config.toml
n_layer = 14
d_mlp = 1280
vocab_size = 32000
activation = "tanh_gelu"
norm_place = "pre"
qk_norm = false
beta1 = 0.95
grad_clip = 0.5
schedule = "wsd"
decay_shape = "linear"
Each number is 500 + 25 x the weight over its row's rms, rounded and kept within 0 to 999. Layers, rows and columns count from 0. Numbers have three digits each. The size before them is the row's rms in percent of the matrix's.

# down: layer 9 MLP down (transposed), 1280x320, rms 0.117, rows 731-880, columns 80-119
# up: layer 9 MLP up, 1280x320, rms 0.109, rows 732-881, columns 80-119
down731 091:513496492502421495539510506499511495528530526511471510473437512468502483496462456471481486479485491520458466482544524515
up732 100:525462476519517501471476480531508491500480496488501495508488495474491508487470486539517494446504477529510539538514514519
down732 099:461477469512531504500491467504533521521497510515444457497522509488486499516516469507510506540526537539493500478500481519
up733 104:520491539551497487530477500482484476508533531498522472513519485496541532445523507484491476516505491505503516471516523519
down733 102:522510495544472527495503482538455528442522491474545501500504516473476459503495476499474485465505541518487519450507468463
up734 097:479460477503442489467486519511474504531521490503470519493500530472507457516494470503483501515497499540520542503473490502
down734 100:503532491460499429488481504475493505508477471518507496487483502518459515481498491487509455498525514547465459468525513496
up735 104:530501499482533473470490490544479443534485497483513507478504441472497485474535513523509491501514477505520464480441506514
down735 098:515505501474515527514570480500498540592522488524508542502512485508506518516474530519568512501526491519536486508498505535
up736 098:512491519509499521477509491460484490489475469489531494504532515506432513475450510534496484504450484528528513477475500499
down736 091:527453485505467481613489451520465523532505493482495505497517507473522503487554513506500516510500463510494491512500495504
up737 101:486471553458526537465491500529511460512518498492494524539508515540503503528495527487519439493496520462513479499503485523
down737 104:497521561506516458493523494503581523442494508479473493490525494512476525500479513506503481483509514471477523511481540497
up738 098:496495523468527531541489490509496471496471516519506489509514563500510530491512517482440479514465462476515526516537529495
down738 097:508503489525510469496501498518509508499509522503484487501478491527493515469487495482545501497522530540513475513513505469
up739 101:494515484480520518480526501526487506504529496472542486501486501431493515519524536465553488549502522513507487490514531481
down739 093:534476463523499453458479486456498446517476508507458536535509533524490465445485471496458490486453438520473524479483484490
up740 101:474501472539486498512519484517495497459482538521522534515478490514514501465509477509506498522463512518477509478532463517
down740 112:469507448501537511474562510489544473489475501530509491506501518495510505477532485523531517525495477520454512467495494509
up741 098:484498508481549495480488533539483483517522524502525513533485500540479520480518521478464462461515524492528520460506465516
down741 096:485491484524485493537494460456506482555494438533512539501524547457543531483493500468480473514469477525551469513490468477
up742 098:479502490519522536491493481469471460487492501498498465468521527518478481486524473511547519530510531565483484491536521457
down742 097:515520515476482492506474533506519495461526470475505512542536484473509510519484471485452537487500453541511499533464509514
up743 109:494501514476491528503519515522498496508545540490507517475497515471529514486504503514508477481483495507477511516500504497
down743 114:524464502485516496502508511541533493475503521523499514540482500527522514453488500506528476529516446514504522484482522484
up744 099:509507534507473507528503490497488446491488476540522520490524480525443513485488475521496484526479484482515507488513548510
down744 097:497470490489464519510526508471470473542488474502470507486509476535486464495514513522503475486532475455538564513521469471
up745 101:499506503504510528477520488474506493496563494531493481511554496504499471504516488498503462450458483459485478508488532518
down745 102:512509523516503521496498464528458455444479493469470514501493507515519481538542505533483543497550513488467535521498500507
up746 105:525456542494528503531485476478512561487505533514543488507523475512519451460567482506499471555510510484468493479476513535
down746 105:485522527499483492462494486484506501509481460473500483459491471469477527512486496501509508522513483481540535521514476497
up747 101:467514494520493518486512553540479507500449522503471546516460494475416480533486525486515526490487464511582498541493483547
down747 097:514482508524483484522519512439540492511514490532548528482488489511547531500487536477454494456490537486512547475475505472
up748 105:493461491530477500502492479513488482517497534474448525504478488460494516510479536538503535485495458489491514535514468505
down748 097:553517496511487525500523508511458513543518505500529486496499511511513489518514466480493518450511473490491522473455491508
up749 099:493517516507512474533488522538513452519499522514483483521546506502520500465540516465494501514495501488462486478563525483
down749 097:487484458485494509497492468479509550472494535483501475514534473488484515520524475482487509470525485514488435549515498493
up750 098:498491486478493484452513508481479507502475473457503455459496540530526529485475527488490498477531515512516519427482538477
down750 104:525480458501494513527493465524510485525494502545472487501523495522463501494497486485505487493489491497496512547513437526
up751 103:481518526536538521505517543457468472474513527494542455480568491541534497540514486489495506495499499520455535487506475541
down751 093:525472502492511492498473533513511503508539442482490482481497450545545515475490495485444509486541539485510520487486474444
up752 103:510489501524564489496489509509524459454513524483490493466460509524484477483504520482471518518515468486460540484482499493
down752 105:530451530479492534486502562506471529473509496535515489518491512538505493512469535475486510452499493483507536483503500541
up753 098:519487474519517456492465549520535541567483481498499536482512528482493521549472501518491445471523502499527448505500531496
down753 097:447497505467504552438510515516554492539440480496508492507492476475510516477489511524516503496520500505438519506467512534
up754 106:500475507546474505518502480513510539504489498482504483507506483540480547475497528485492504495498482486528523525511501471
down754 095:505510488500466519483440486508472464543502515497484483507488510498524491454522503525503513529481503485451515502516479522
up755 101:499526524524531510482446524482482480502478495500504523479502458466485503503490533484424499533495484493502502478450510498
down755 104:455529507519527480518511527484520470467450500454484537498465472498501498488512448520498491481525522524478502517480533506
up756 099:494516448552491470483489448529482493534492476462473514524531525486499519493518516507538514519467525503489517520493489507
down756 104:521506457511525508563514513528514493438467526512465469510542490498516483516565491498513518472469492523511519501529499487
up757 099:487487508508509492524510496513506484548538497493481492502464459527508529557495487531505477509536548506462525427488493540
down757 097:500464485521509514502557515484479495547506527531519515497522509525510452449517492477482531494443504530469481514491464509
up758 100:547525465484480482500526490494503528494537505492514477528499494517476486486493503475502499465543498467498521550433482470
down758 101:485487502509523485515520520485467499563535463508479532491466507512483478450511489509526511483471502488519493464500563465
up759 099:508479520530466463511509489495510502502507489535533518468435517489560472508540510508461495505479483491479512507470527454
down759 118:484514510481491495512461482505514552538497502491489514546469550519491518485497519482513525492512530463489477536456492518
up760 107:487503517474501499478487484522474490489504498494479470545554548521477519465455511515495465498494513515492536554491471562
down760 111:531548490415481470497476552519456513460490485509492506501515493495497497492474467477508498460491522520443541537536471531
up761 103:504486548531528484485506506535510505517523445485490469458509519512504512497497497522509488508549556527529518504509467512
down761 092:521502486496507514462538493506482515502464514482548480501516508504479495512519474527488529488467469458497494503529519493
up762 098:502491509489494489499518466511480487477484464534521485467517516477473493537501482465474496496494540502512486493474490511
down762 091:496457469539516486495536545495484493552521522498510481528523537523537502478502492477468509460507533500477507520491461493
up763 094:490491489498527507492483497538467536471468484491514517482468495477482469486542542497518501450461486473503533510461548512
down763 103:485472534515548515489508501482464511474464486516509478464493493562506528508424465536507480498515502460489498501510497543
up764 100:517529598539551489482499557495507525540479467528498525496511519470504524508479526499493491530501478505480516518467500539
down764 102:478506527492458495541507503445501499486517532482453529512487474496534394471523489469506479454499480511530514480538466477
up765 102:517525508511519494468485473528465551476504477494492508501484478492499525431466519511485473499497509552512484501477518483
down765 097:504466498456498535476553465505516512568522533530478497513548480519531484505480543513535537469483501507498509475530487524
up766 095:493529509503456474439479486460550506478459518514525478477555492480462490461538532480521481478497502507469466515515526524
down766 095:490503465510514486457541515498569452525489518478511536491516522496469511517536502541503531478486497493528511511474540468
up767 093:505490557477541480514485500508526499476495552540551524503476464518507506562468477473466524518512511510499535498503510506
down767 097:500491511530508523506537529465522483491503481453491492500535562450499510484505536496494492457484492514491476497515504530
up768 097:445473493460555506508481506499484469489481450529502530532448490514486498499498517480499449510482480528508495479489496477
down768 099:501478478548515520513468452501428506469484475529523497525524455488477501484465456479480513464478482478476467505503473491
up769 098:435455470510498489540481475487480506496509540506538531501467497514569501521499508478496505482489504468495497448469479465
down769 099:526463481522517508492496506488548464519534517516526509481507520458504476489468511547499501527544490494493500546531538519
up770 093:482502510516503468524458493487504492517501506472473503497476468510518504521530529473485494501515503526443535487482480504
down770 096:496524485508461516474453550463500500492534509502522523497527515485540511494504491551503488487509472517493490470458528495
up771 091:478575507489425531511473463497511521490481509531519498558498502518548494503459529517479489462556517546480485520463460485
down771 103:497492507510525495468500513520456530540471504480444468485463558476532522475509454498453492497473469479515513471497509525
up772 097:495495494490433514504495497468523488526535529468533503525529464544527491497503546495501492514466497484515505519507504483
down772 087:515504461534545508497565480479518471516522489507513510510476467495496499487489552526546481483544469496469517540505494483
up773 096:504495480472477519463480542492522506524502455515520445502456485500495458491497502474530534529479544475471500465487567520
down773 100:476534510539511502523491483512518465530490514501541508554498502490484462510413521527532526515471467543477508564462508534
up774 097:498502517477495495505542508539528548473467493487470515509506525504517502531517495532476493538532558484526491507486531493
down774 097:474474542538488475459510501494472522504506553503556506470501500507527512505547533484536472496481500506501504500492492502
up775 098:488459468504459526527513486547496519512516499532542488517474556489476480475557512503508511487503546505534483479456459474
down775 103:513496506504505509509490456487521484526499493479500514510470484494469521539474499550473511491515467479480536533522535504
up776 107:503510518515486510476549484528487511499519548484487537488481499556520464487518487478456517481518470496542485501511463525
down776 111:491505502472527494492474488506513517513471491471505517511519521548519513521511493459495491502527477492490492455524488471
up777 100:498558498538501503466498560538516515507503502509477527507498564491502503532513433539470518485503467521517511464543543468
down777 099:476468481483496531539506487526521536524528486520511482499496476497544466487456575492515447539478514453497484546488458517
up778 093:486465489521524478466525499558532498534518539480481517500516530442513486473470503462497478523537469461530463525485503506
down778 089:462505540488510487531430458507489520474504505453496521519460504506487480478507528522531525514494535523506537488476520541
up779 102:511505510503500457511521476469513472483482497499484525514531500558505487486509543518502484474519513465480530473511457515
down779 099:485508513525469497501488541494450520465510472505521503490490479478496500485477482508539532528500532526532505493488562466
up780 102:518534529469510495476489561489461563498480486522513508451532477511529477524491486538538492497509485519487512516489466503
down780 104:487497528473508506505559500446479503470517489531472510508524527519475483520486485532503463517478468461511477494481502494
up781 135:485531545484486506520505478432459496492472474485492484472527479506520529468496523476480509485439505528495515496466534509
down781 105:507511479524523492505516562553497487482505524513483442494493505489510511520494517511549464496534510482485543495516456518
up782 109:506498492477501497474470513510481534524524508479482519501468513505475519471491504502524435472471506507560544443463503477
down782 101:515465482441473482504514479502485497497462486502468524526500512479531500517533499521531489508444511530522481479494506538
up783 098:539459473518533518499519506518525450498556503520488497484528475514419490482473491491537492478505538486443572467502528515
down783 099:485536584456536485483500538477519518517510490465515531509525532506492480543521509477524502451507509495502483517476488526
up784 107:509497504475473519469464460495535457507482459528500489478488555481483480457509493487501477482498509478464458516461514512
down784 096:518474505477490548504498477475500495492499488537473507502454534535486477510514451514491497536523530483520476467555492493
up785 094:534494503519463502506495498510479536530514526419461499475501501487549491511504470528460499488495542447518535492515489544
down785 099:459501479502450518449525476522522517494502499556522465535475501501496538533476495506522482518505457515431507484480498455
up786 099:462435488487494530552480579535461526489496518463507504517498461464547516502516505497513489457466554515522540424502493491
down786 097:458487489484529460518504533507490480505457483527526530483483524487480488486486470565481481499504454494500449525498501495
up787 102:488514491505501473464495494533518520500515545516468488552496548513507484534520477488534496508464504524489466501502491486
down787 095:494474487486490519498508528514481470545490511486508488467523479471493527549502496486460488456500547519488518516499509527
up788 098:525507518535510521492523485525481512489437509499512502497519475491501483508543491473513497492512480531483475487493465481
down788 101:524548502515447479449480507478507481492504493482517495474498481510507519510451498523515477526484476526442505541503516494
up789 090:477509464482461532452481451525541504534467480554491473518515465512527509498474473547514472521481523529472505498473497485
down789 097:533515542498523512515513512502498511468527507486523493496487519464484504482500499480463483515482480520492472456508569537
up790 102:483497508494466507505471542461495531476528477494539510492542513500451500515516519528504523500494533520473543471496515521
down790 104:501496479519533524540460468466490527502493523511507561479511495545459505519516463516501478476503481517493495478492480499
up791 093:507498487497462476522472467491499522510547517465526484505505520536446467456493514488505470494529489500499502455526512536
down791 106:511512535550507514440496526528487460530466479528493512487471520511530467464490531476523515519480475490502486515511485453
up792 132:493506508473491500468513501496499501480508556492507541498495511519466479521478478490519507488486508521495522454484497453
down792 115:502523533471551470461527524510530489493470501440492534514507469519470473476497449505492499501492514531557567499549508529
up793 098:446508495467534478517517518506480500502510470532469485514508520511547461516515477559470495482472534475489490505489492516
down793 103:502506519456488542500502516509471500493504501460513553473463509502533516517476512520535514524491509519506523480474522509
up794 101:526480480487467508474485521544471492533527456461525485490521504514528487441493532502499523514481438505544473470433512472
down794 103:494498520525517521553506477540484580467523528490461475513449481539525524481513491495505485470487476519481484493512478532
up795 109:481513536480468512493483483479521514523469489469504490487480476491495533462472473471550495495487521500490540461532447493
down795 101:462521517514464492515497525502496472518497520482460544507455519516500492481484508478503517460496527511513520515507540442
up796 097:471468503504563526496512490562506481505509537464497484499554513496537471468515524444477497484499471499494470501502495507
down796 103:521481483439462492458481528496525453496497521515484509504520497528513500512492537499477531492540530540499483511495486484
up797 096:524515481451520550483475499529506515502528461532503483486499517536494496499490492481543540540537471500490500522495543524
down797 089:485504520526477489493511465498501472520466478481509493501441487499482500494527527494458504502537505466505542522557527500
up798 094:500521483498464535498474538496478514516511503485496470499522475506514530490495500510463489496541483475528527466473486472
down798 095:471480480481512455480550508490485492510471501473540499500453518535481487504520514478516504510510542500513529484500520509
up799 095:449489473484481499469446506469478470519522537491530501558468542512512533472477475451471526505477435465507473466542473468
down799 095:534468524509459519524553554490508521480500506505494503502541467494513463496520538527534528486466473539481537505507483512
up800 103:469505513545494514528531496522463510518475478506494482465473528541532506525506500482474472494458494444522504472539476485
down800 110:514518480538485541478453502538515486485501504467524513537470470494511523469485466560508496522490494539481485509481506521
up801 105:512498499509475510511501495522440511513512542492485469494507500504502490480487540504503509458508472490554488539479479512
down801 104:457517561458518493478478485481480504486462479508498577537549488506470499506544485514511545488493531501444492488517508531
up802 099:493495523507530482517524514526490514470512491485507480498506534559501527516518555496453476495509519432510512469480461529
down802 096:518502528519498540488476525472480517550473516455443506527517486451484491494492473475522452452511444538492523521495533468
up803 095:507553519479527466521509533533497511488511518522503466474510493485525468472498505494503529466482533519525553482534472487
down803 092:510478477545485516506482512498508515494527488490495536529498555498488541512474475467513448498472478498523514463491510494
up804 103:513475508487493546520457547464506513533496537505483501547526473452529519501511521458480478527511528521475481488489516474
down804 105:487505510492473510511493463494468492535467508504491545497478462498496514472486496483517561512510539569525521475562493511
up805 103:528506513484487512482473481477561481471489453448514525496516464487498522508471502463516547522496518489531508491516486481
down805 095:492462517522452522485499456474475477523511510512498516514517543492510520460479570491487508494488491496506500535501506507
up806 100:505535474464513487490521541514532523495549493466496481537457519532538491523446475459498488450465539527496494449502489485
down806 092:535501493493495482535508499455499501551477474502495519460535521471513479481552500528501516529479469503500484473506505529
up807 101:519495524519534510472468497537485535494507536555497479517513509529515484486485516519512483520489483474454497489515498531
down807 101:549485496481488488483473521548516530473544438489506443487511480485523499479494466541506539526516514520498517515500519523
up808 099:559465520482545524523507471477527521480507482495494426515553501469488496480517555479485505545484503506465527469544495484
down808 094:508479502528497472468523479498527496451479492510459533488510444537493512558483489483513514498508506458504542474501496499
up809 109:507511483533557542530481491495507557537515500516483524517512504510495469523469497489511499487500538511521473488500479464
down809 094:493485529526499509504520526518494490544557492519524504482483501513479563479467492497494530521529529457549497466524528521
up810 100:495474527526527500516504507487522538505519447500507492503472533476482481489483473460499495451513472488497462525503518484
down810 094:532514521531507469529540459497491495489493547508505532492533456498533497456501451487447490478514476456470499518496503473
up811 097:518496463545516524501505517460478483523530512480554466499549513513493503515467466514502502524531496479480525522482523460
down811 094:502473513496501481460520494540510480505493470480520504457497531466440474494503512539472456519512464512507479490472532544
up812 101:489498475481499503434497505489536505505504507454514506488512493500545519482505557512472464490473483473482481509491486530
down812 106:531494494516540475478473495484486501573523517497497526513525468507491482476525472508493483460520536473506509452489503502
up813 109:481484499505512491470520506464499526536517519480526479535490492487496538523492518538505522524526511498500523549530475534
down813 110:462482566559505511488528507531466501487503479520470480446510469511479504477480532519509482495475499508518539474585515482
up814 100:532526462437517490473477526516500478477508459518516500562489519472456558484473519503516488537487483476476493500497515490
down814 105:482513510507516533520506460482488536505516505508530506467512487484532482507471494510479535507504518498523503481508544477
up815 100:472509455546500474531481553547490491466506485536524441467515509525532492478494504519506480502493522549439474498509520526
down815 090:487509510473479498529490477464497488521500522504477517475466496510489518525493517517448546502497463448516540501520489532
up816 097:470493494519493506507478534536483495453522471535504474504484472467478521466540466483502525489482505516497485471496504534
down816 111:454533473492462491483507507504498446473548467520517482469515486516521492525473516490526507559469439522514458552501519464
up817 107:477524500497492528509501455483491516503541487491488494473525505516525468503490472502519495500532487509463490504528541534
down817 110:479511481491507533507495487456461519480529472524508511465504500516512481492500469510503507498528535529498538510499500491
up818 106:491503477543486527475509520522473486509504490533478457490510503493508470525508502508510491476470479466500490512522538545
down818 100:520482488475450519515516508519470517508524513459498561525516499483509503503507532524506491497502478451505535511459540483
up819 097:488482473442473479518504552483526499494499507484495469508484474541497549515528531434500527495467491552519477506518519464
down819 092:497531528509497544497504449524507495569499564502476540469486501480533467534481477480478497440498487501472524485552489497
up820 092:511533457466521494513473531544509496530483558471525508502485518496468511459511464496553464511494495452463528522503478502
down820 095:527486532521504514488556512500475490572530445506508486530503525501520547529521512503499533537527480483487465492503501489
up821 101:482479511474501488515459494492499460496455499516496525562481498485464510478518474463478507494494508473488528481465565503
down821 100:457550518509490505497486495479467544465530492512553512488497554502462480474469546466439484502509515518518534514468517513
up822 096:507474475483476499453463504472508472496500486540500484479546528517518502523535506519522512532475508469556475531475530468
down822 095:438543509543499496461475544515512489488506507516496492551527510509507538494492471527457507499469503523519547473505483522
up823 097:471494529478489486499506464508530468519508472519524490498490555507543478495486508496543493539535525496500475478515507528
down823 103:524483496527507491514503497548503500521508516499439503515515435488516502521496535482476517417472498517462497517435468535
up824 097:459539492488483514511537518493517519530540444469540489496533464513512525442514476544502468486487467518490522484479511461
down824 093:517475491511522496496490509526443492497507533514481512495522534512495470467531492498475493523511513500505509524547473523
up825 093:490501516537494504542520454483490474474515518475482516500488507518523458465493387532499492495472539527493491475471478480
down825 095:548507494519556496478492534521481493442519475476524512495550531467506492549560501522493513485539418486521523507482473506
up826 101:504516520461497483530481473481486498530500501459529516505514506482536493524474510458494476514518486475496507490468512479
down826 113:502473514488492490527523479457567496488531500487540504465519458488526525499494488497484503553493502534464476520525545488
up827 098:478500507482526568480549456547476493506490511477483502491479467548467475457547489501452487477492511503502455475498548503
down827 104:503474474530494477498531457498496501548469524520529499510451518479509474469482492509489474470480495510520493506473518508
up828 110:469486519517512514491518523545502517491493512492503526490526517497492494497485502485535445492472495534482490496475504505
down828 111:502513470543493493478505503526517480500474517504502469517493496502502521473465522512516483584476470509495500455534518519
up829 094:461497484496527518527500487489471504497469467492515506506462492517487503509549543471505506511499502534505520489514477469
down829 095:512462510513507494487488542503500468558485537489535525499565536516504504500519455570528524493503483483500487472489501504
up830 098:503466515528512461509523516482469505518454486494509488542531471475469501556533509473480502521499522540486475464510528507
down830 098:497504491478496526469524490485560498465519501531478482493496488486504480477484462476471476477515483485484511563479534473
up831 100:488512496526486465506501529516510493487511467523495536534499493567527486513484471530481476487491531514501529496465484514
down831 092:520494503478502551510554496464510456484526515511526482489515503402534474470574512489472492486540517473509538502493554473
up832 100:474503540463459517510477498475472469506515520450468490489518506486485504488514491481527512541509496523473529519474508500
down832 097:505499509479531530482497445487474516544515500492511494506493482494535461529478519525484486539507463526526507494550497499
up833 094:431470476488481493506502512498488554499545486513530468497501476486522488499446501519508485510507522539501508501504506488
down833 096:483503518505518497490492475517538496482472541478478534500521509533461503468496500546506515502504463496516502515517503459
up834 091:478518515503475479526527526460533489485523497475489552499492483514537500490506492461505535552455518549517503530524467487
down834 091:489475497538549499491497500516477481500509502486515478457504500469488465469510481575504468476468488493520477500484498495
up835 104:521485476508512545518509523523492512466480478498502496539536486533475503475516442441500507484477497468474506513478443464
down835 102:488519531469531446506489477498542533499509552509526506500473478496525482469464546508500473462533520514505494499547505460
up836 097:504494498521474492460519507513468495523504495488486473483489479432525505515508544522521488479481499486520477491568520484
down836 093:510497511455493506532482498512473495483484449521498504524536477528513521485512476474516553535489481496465521467472521467
up837 093:504513455476484522531480484518502504550475468463485482503522508477468483507515509487506542474517480504517483502491538539
down837 102:474527553532498476508503477462462476518495524503506510517503508507485446492498469490515524535466489489466519526519482518
up838 098:539499520471506498466511531511479479509502445543531556469542501481548455510478512488480478507485515530464456533494526496
down838 088:478503470484498501511481462482504510435459563450466515540471533485483514490508506510486557506521473487491535567476496513
up839 095:522506499487515498509507488557504479494520515441492499547488556534496505522522494523485473530546532469500520508510517541
down839 096:494536483507516496524520522478462556451526499490512468509493514499515527457502504515491533476427526497518460525464486470
up840 101:460491453506498511496500464540495484502528472508541457489473519539494503479464470561512511518478492519482470518498562498
down840 105:521531504528486465508477449493534552453487526500488537476486495486518497484527493491505501489458486518475482491505526502
up841 103:517470487506486506472506523493458485497534468463510513483478476507513553446483529502483493504481535508507505498462454487
down841 106:545493490503448493497523522488510508507476517468528445470489478481489501522492518485528524505493510511485491496491464532
up842 101:489467537503489504490514537505539505504486513488509486492561517505460485487479525483500503532472488455509495471514503502
down842 104:511501476485501506519463499480543508428500517482500474505463485505511514486482468498459461489491527538539530523470470499
up843 100:517495515478500527500509520502469549488507504484510540517505545503476506504562486522512525564484518502501491511541526511
down843 106:475515471489482493531468509493545481530515508531519509543513492510509494518477539494513488432519485481549541494535497499
up844 095:527499522502491524498530444529528455504504483479504487508539494493507464507447485483497457527492504511506527499483491522
down844 097:474473482467515491488481503520511518516521497494461517490492488498519526498559511516476537445545540543501472544473501487
up845 100:512486541495463502492521513488495505484444519524452514463491484541485491495487486534495462484501499490506529467503486463
down845 101:531505484492499494496463512461497513507475523485481488534507509483523486521503453474503480515502469468509471501550525463
up846 097:494520507452471535472490521484477535492443459477486501491532526513494482471486537495518533541505529505490482560506496476
down846 101:485463521484472469530556488496519509524487466515501507581514480538518509495494479515528460503529470497543488513499514509
up847 098:510487477468499549495535523537472473512506468514518500473421492531447525533499549518498503484542467525535477475469508454
down847 096:487498533470505475483516495511500516448519499522485500474534510486514488520497478481465490494480544474474482496556505542
up848 105:462525528537521538493490476487478511469454523507503516492510487546455527499515549519511478525462502519478517508541534513
down848 110:457494546460491545486455534477477518521445499531502457497508466478524516551553472487537471493476482459463498532543488518
up849 099:497464493473476501479451554480484511503527488469514485518480470465478519507514505462482549490496492514536488521501468493
down849 096:503501484457538521499464515526484507541476500538478525484472482513487485488512528468509527525506510456506502518484492485
up850 103:469535488522486512482473499482512463496485495467507470537534507536485517526477488489505501551487502492453540512492479522
down850 106:492506502524507525499483519517526525508464469509543516474508506510444499537477487500485506510505529486508484474512486544
up851 095:489538508506517513506467558496478487508488508513505479518568496536549497509465474483524533510494498454528492508510498531
down851 093:502486498438522456495504500484491506497458532501534514507518518462473533491464464516499482488509498535493492484454474499
up852 094:498520496489546499469545507450456497474521526472555437467488541480467548499466497504508535511519493494575518520485512515
down852 097:484519505521500480492487496524493488491542511484508516498514481512548480489520488511526482483516468493484521508513529584
up853 105:506493497505502524461500469521522483518470454463499527538539526514480463503504489476467493536495491467509496500506505463
down853 088:525482485470500512517534509491517468535499511502497546493450532525510517512498481533525498477470507483462535520486520503
up854 102:524482489475503549494467482540497486482474526502476489519528499514542487522482559487474531459548444474461518489482517473
down854 105:457492493519496484499518555494524503557517505488505519488490506489501508491498462514501506542453513491544482530513517517
up855 093:495530492442458529476458519473485474512531525508510529491531491494496520522470529502463514497512510478504478510511531537
down855 090:503514500541525511491523485496515509507499479518506481490491486529519490504495475493505540506522525495465473510445502496
up856 099:521506499541511513579478464507500485480487481508501499539477529490505484546462560478501537541478506465426546511435454490
down856 092:502505502523521494464523516527480487563484553490486527510500528476511517453492477484539474460522505495483454505520487470
up857 096:498512495483517527530475508492536480506504471451498500490485513490473523468564548524484505518528525511507525514530489524
down857 095:516502491495481487454492488523467497501445517489492518524527490504490481492477497490545529520508487497500473500458505485
up858 097:518497484519500538483495483529531495516487515502497503506469531501496499511529499469493520519488502540510497513480526474
down858 103:488482504501490512496507498492526532486557477474526444480489507487526510495529499502530476492508522510518531484546516431
up859 106:536484484475476474469507453510567497497510500502501507441524519469507511505518482469470467491518493508470535512454530543
down859 108:483527535494485478488512500514525559497509470548508488499488516492486511535491498525491507476476542514511487433501529490
up860 093:484499461469486497516538534470515510524511486465473498472491530499547473507498503505489546510538527523544474487440482483
down860 092:491538530526491472542501513510539515461483466525466428474544487496501497520479506455494470509490501468493521500500493473
up861 099:538508485491459505448481509462485473500551492488501487538464532466482500468530504479476522446525515520496517532536484491
down861 105:501451451499463446504474486476518522506490526478520486496487515484465535519518511504485523515494492494512482560512497510
up862 096:521497529522473503479479471524472479515476495504442488498488533480506479548505498468503513502520491479466533479500481529
down862 091:499508512501504496519499527480521529473526508471488497483532510531507502541510507506490506492503472483533533533522464501
up863 099:492532509515478489511491518540458490511483479451514498446465495517435494488521506498451539491504505510523485493504481513
down863 095:466531506496521496528528528517442507494499500523459502531507490478481479489470454473449468502491513536520540522502532504
up864 105:513512503483484484518486491524526482497500495512533514508531509469492480479524513510574478482494531532524550480455450433
down864 107:455501529535452459515494504532479484492497485529513468479489449488510516454515488448507542507534503508487547456478515472
up865 093:487447514502495550541493494491517505533512503509529508482512553509490479521549556576519479485500487482479499530470485494
down865 090:539526504477493501479510498513484497502442501511520455544480474448504512467465496469486498515514465517510524505571489515
up866 096:485484500502487527481528488539484470498479516476554474498447529484514510498524463529516532495503503485507465498513511456
down866 094:476486499479485468500483492472505512436531445495471519512512484520501461516494541492476515467481499503489538479486515489
up867 099:517472510465477473484513463460570544547510503555463520487527477508525458518469495518483509510532518509500511525468511524
down867 093:534498503523453528512495474479487512543504528463474498482476431506438515529507505506493525509512496522539495540531515513
up868 098:495475502491522509493509484532512457480490529535514500483483505514497511513502507515454485550469542498535506492490494495
down868 095:528524523510477551501515487537465514458506486506500489491461515460513474488495527484500523458480496514482470509518524530
up869 093:483520474494512523519502514523480487511537505499481499521494505515513509499505539508493487504549509522481485514517502470
down869 098:486477517476494515497507488545527518467505490527501531481510540537470501520575474495495473501529492466525486522500492494
up870 099:500453481489498506526507518529471517472482537503484518528547496482558507474488500519480605482524542489506529523466500483
down870 097:507477566513489483517460491523479493526442502487429446482492526561483494455552493483503489510477467500523481485517491527
up871 094:470480533546582495561488500494479479504524467487486473501490458526508489511502462493501509515470526469487476497494498500
down871 096:539529448493529456515494545513480511503478478552540544511531506483477520521518534503513498479517478501525482499489502497
up872 103:491477520492495548485499508495588520496495501482531457515470516508466498479504501490520510504527463494477493516452494500
down872 101:520478479493495523531531527491532474464504538516470483506523508504494523482507482511535560490491513476473505502519488474
up873 098:482490470523507516500528497508520507565508489497480518462473446515529487473467490482489512491515497493527524426501507492
down873 081:521492535465486504529513492450434503629511504481492489521518528468542445465537531501512505504468503488484482548454506459
up874 096:515507494480500474510472513497501450528501475462452488507472515503494476525496475519490485504476518467559525475492533515
down874 093:440468519505515494468484478495483583512487496536471485492493487474497524499551509493531501511477512493451492514505496471
up875 099:506450514518475487488475485498486525510474481529517534497473533539506534523499515497485525473519532547471487480463540487
down875 108:471435507484498524459489543476511535504490516568466541507537453469506483495537485544443469533504494510509481468484521540
up876 099:483533546520461484472490528514464473503517494528500513494518503484496517492499523484502485484449488509559511472486514499
down876 099:523498511493486526501480460474453507466526531475512473474483547508529465505466542482501507484527505532429476523476502497
up877 106:497504494459487458475492540489492483509555548496512513515485503558512473489492507475532515462549523510490528493464543475
down877 095:503525516504500501488483516486525468501533489481481502505488501472498482457499500487517526541560494524465509467508498518
up878 117:456482488477518535500524539518497493501485534499472482502499470485473505497525496509489511496509513493476536545474528517
down878 126:446475476527467513479495514522503460492492492517442505492500481473541502491527495502510491514530446473475560469516498544
up879 106:454475513532479476456498539509511542470540499494522460499480482480517477475511497451493493538516549435545490500491470507
down879 116:495500455464482468509487511458494487484558522519515476520509533537490483513446510463481483520483500526552533527530491477
up880 112:501497509544469476493498494511477480511491485498533503521504520496438459507531487499524505509521507464474504473512492535
down880 110:495521531489471513497464514517496513450494509478428450510482499533517496521480488501461487504531490454530508534510472513
up881 095:502475553502520500456504512509514499493465501483469514469508535446491481494465563453496489458526517475484506525502518458